Weights of a small GPT-style language model, trained from scratch on English Wikipedia: rotary positions, a variant of Adam for these matrices.
Each number is 500 + 40 x the weight over its row's rms, rounded and kept within 0 to 999. Layers, rows and columns count from 0. Numbers have three digits each. The size before them is the row's rms in percent of the matrix's.

# layer 4 MLP down, 96x256, rms 0.0689, rows 0-95, columns 0-31
085:566511519510464559441503508519493472531476506499516469532465447427512509535512508554544515485476
094:529508508495528612500519456478501595544488503483479490497516543476486503459517493470509505445498
104:531550485480519585445498511444519409540512484496584506531474516468509473515516526476539513516495
079:524452494481447487469492471415485511428524493525514491461512594554547530545484466456491493515529
070:474514489470462584483469496502505490450498503479460489508512475427494481485492581514519523498483
101:487514477487500609525484490567513484527531483517502509523542479538488487457519606527517509516493
088:438523498500513474482490509498489522446481465504542473506492524502501549515550389413476510480532
088:521517506495565582509487541510482567517511479470504516484469449447487486490429437489489490500487
101:528476508505584474544526490466502556489497472503434487469528468500497518510489482473507512520470
244:497579498497486509605506509503494493520496501518490509512331543472496506498443553511516513525522
093:465561509500525550532516484470487528466552475497451500510492477511473600452450404591546491502443
077:476540508524522522541511522510470527566500527564533487471539479481516543552441521405501474516550
082:535532514498443544548512511511519496512541470482587508503434554443468542573426471512511492489436
084:520520538507472376486498442505515446471486488520519488480506514400489590491534520449542499462515
084:526432475510467553428511495435492461375506525491512522453513428548486521464469455517460494497501
126:509529493495458593481495495538487481545501486548555514499515559423490443520470547470488501486525
074:520510502462439479432498474562502375508485457505491481511575436550500487513490444478541504502470
091:456515479472511541479534499443503480487473479441458505483462489478509457545441615553518503489504
084:562443496504516399502498534493503482519503512488483487487511529472530571540607502592545494505480
091:459559492508540549536517500450516440478500478477532507526482512522456497532561521437539502513479
116:427474483503481457519497521513507458418498522518456490485578488443512542550537456459517507483521
093:567538501499501439440491504503522450483493528499482477499504597519508468554529549466540506503536
091:504523505492514513499480469480467493534519485507488503480575526508504452502564443458520481484473
071:453558494448619545495505512537493421474460474518576495451525570436512514535504530443478494499430
095:545417485504473518494504484421511570336482539521475487492528384517489592534507426466430525495509
082:451531521518503505485493472547483537519444508455443497521470455515467498550513583533498485453490
081:448563495499462368465514488487465472506495501483511490502483549516509463490490567470514511543541
089:456482528513515483530497536528468479510472533490377494486476507533500506467490477502513493525540
093:569489507475538643565476510485480557435455504513557494511481489520495491540484481401457513485530
075:473463491470464480539497500546469494509487494490375517505418530596508496420517476470498507539521
080:496466510521518503461513499631499511537543465481442477521489518572489621448504433470571506526520
081:539568513502488556445491491443485443529507506491439477521512482486483496529525543537444492486572
104:502433501513456397408496502454482538406479496453482512499546425521505608432520466533504479513523
087:496599507455459500435540489504525565450492472495386502554544515498524485523454513486470520510484
083:525445501496529520482535498527491492541501523483529502490537543503499455419507488548498516501595
096:493481498503494467518517547469484446483504529530521506470519552511507571521512431558504507508532
096:503479487483486471596497498500482484524485498512543498516483524481493326509501501556498473519534
100:466538514490488528564523515508489538477521500445443486480477462485457534529506481511493484505486
139:515507487491486569553496502445506466551474469493540498493444498492499397499465558526510497503510
089:519528502522499536504490502425509516490445518463458488502519496549484449455586470562536482482496
087:457612489468428509479512469493474442533498521500494476491505535616502460480497539438519483513486
096:427450516500521518483498528540492471513480500476392497462465507472507516467519512548496509501508
099:513599489492501554540498524478472556519473480513532508476503585461486531496506505496540487433494
080:549578476500495496491501472489487507477511486525506492457508502548518481578569485468477468524566
112:539447495497567357466516498488465514486498528495488508497516470592533547521530427514448490476501
083:538528495503596438450506489522461493537505427471519508478520556527480506477532551500455482533504
124:477550503499401560503476510520492484477483486481491508508464572438518406483428545585494520490472
096:529424491498508459506506492451520526501494479488520492532517419493472573484501424517461488502491
088:508492510463516383452495502432498527610492490496549511470464469532493534563514492567488505507493
084:515494505480511514525524484499523466481484479450558496532533504511491526532492439519529485510464
089:495514483499513607526479492397487455547527435508569512487510531513491526449481429493484484453535
088:447508496440476519549481487433486464475501485465465501457520520479498463569471471541580534528490
098:521569518502469437558520470484482483560481494485533499476460481448466445467452513436473490508521
120:490450493495518515378530511523490537486501545507458504468515464533516484529485465496514521561505
096:547422496518533406602506532492492512487495482502527492532458396536499494428463434549447504581534
096:486468489499489414491472521545450563493511524464447498525487481473467555436397496544498510492461
077:514522511506540517459507486550498520520508502515471516507414478571511424459534600569448491521502
124:514473488531499468492511515521489539397514495516546494495514413469479528425504465531498526525511
107:527475499495506424445486494433498491484496490454484506507533496542488554476579510525515504468493
083:548443484520529479533469502422492502573538499497545516516539522547488449506469541500461515512440
112:550574498490489579465505474462486391486465489490506517497523568530489382508467549467470504484530
079:575448496539540416499495513388474385522471512489529501508516475515480584466516474412441528494542
088:502518483499495439584482519553494510461497505543463496499500482518493506528522505518529486465556
082:505436487480482627633506499462494511552496478485492492473507510546495512530460447463494518518492
239:510493498480558446490509484562505555429502493480479503494515447545507581448493448575444520503485
092:538467501535508454495497469492510508538481481482487527481506440503483514443506503565439482498498
105:456488504479537505497509502528497555485488485471394505508520464548512563562544484529466487501461
095:498487518500503564492507502491487561437508523489527509504475485467512494468600517527420517498503
103:515414494502463458467486527478483567479485510475420492468518504446513517458494445463549485510508
098:529483499517498473413483482415512518441503515500459482535513436577483549434479518569495467505540
088:518490510476501408437499481423485419412478492502439499521543426496491499537446454567538525517478
089:506397512516514624484505529510513644430486512524474494494531505479516514486461470535482481524558
098:452490508526466591487512498466497429505482471492484501538554483507491454594536556509471491506503
085:478501531499499499519511557486479645424495499497467507496432486517506422422478503547517491492527
086:553478501548495414540490496544486471448492496492351516461544523443503474403595473509500490514589
097:517562513467523443478553516597452605535497461493439503501489469539444494479476426522463522499500
091:463590525500538537432485489489501537438492496459515497513481463479508542517493479571474473471492
097:536524487512450514578483503432502534505475442486550525508479603506490458533479524467483488452518
091:460626485491545547552501527517527452561531495502516496473560482549509570549484481449580504499479
085:534502512489472435516515496561517440535492481498559490492489510453505378532488509546492493512510
103:525431508513458545518505504498494517536551471510609491480465498545479494521421417463510459474478
085:491408501479556472456482479436508547490511502496546520515460561541519560500521479447575517453521
106:522451491497460571575510530494499476518511510513531498527500553444504481568474598452532493498514
083:483550515452543434541488538539507420536507501562506474511492563491507546512536522483624504492495
106:494519495503558368511463480560493488469507489492517487465551459538503555446440470451519487488485
084:471431499540523519471439512517454574354499513512430481479540508496530592412488485451451484511547
094:483576495480474519500476492514500423545507513520520485508509566489461552519545485482605499475525
156:531463504509552530490488501496490547509496503483560492487580439498453572497605404459505507505489
102:519473504478514457470473515597512566422469485495370506492474488594484566455539465538526510497514
084:525473509518493471487479502555483557550473497498558506569491418564530536442470526518598522525505
086:522457507478594479440516490492492599429482478516405500490495509486521545527519480522475511519521
097:506543505497504465390498479548485444498505514502527512508488505509506533529405510518480492491478
082:479440494514486593540496477567489521585511467492504506467489454433476473480465553459441506494490
130:510456506489543540530495492526498552443498504516588499465477361567489473524541418547434526519457
098:528500511470488501506511488462490508473517525464514499515470511436486488528513572540537540509513
083:505471500502485536536475469663488495477465495490506510526493593471497402465554469465568503508453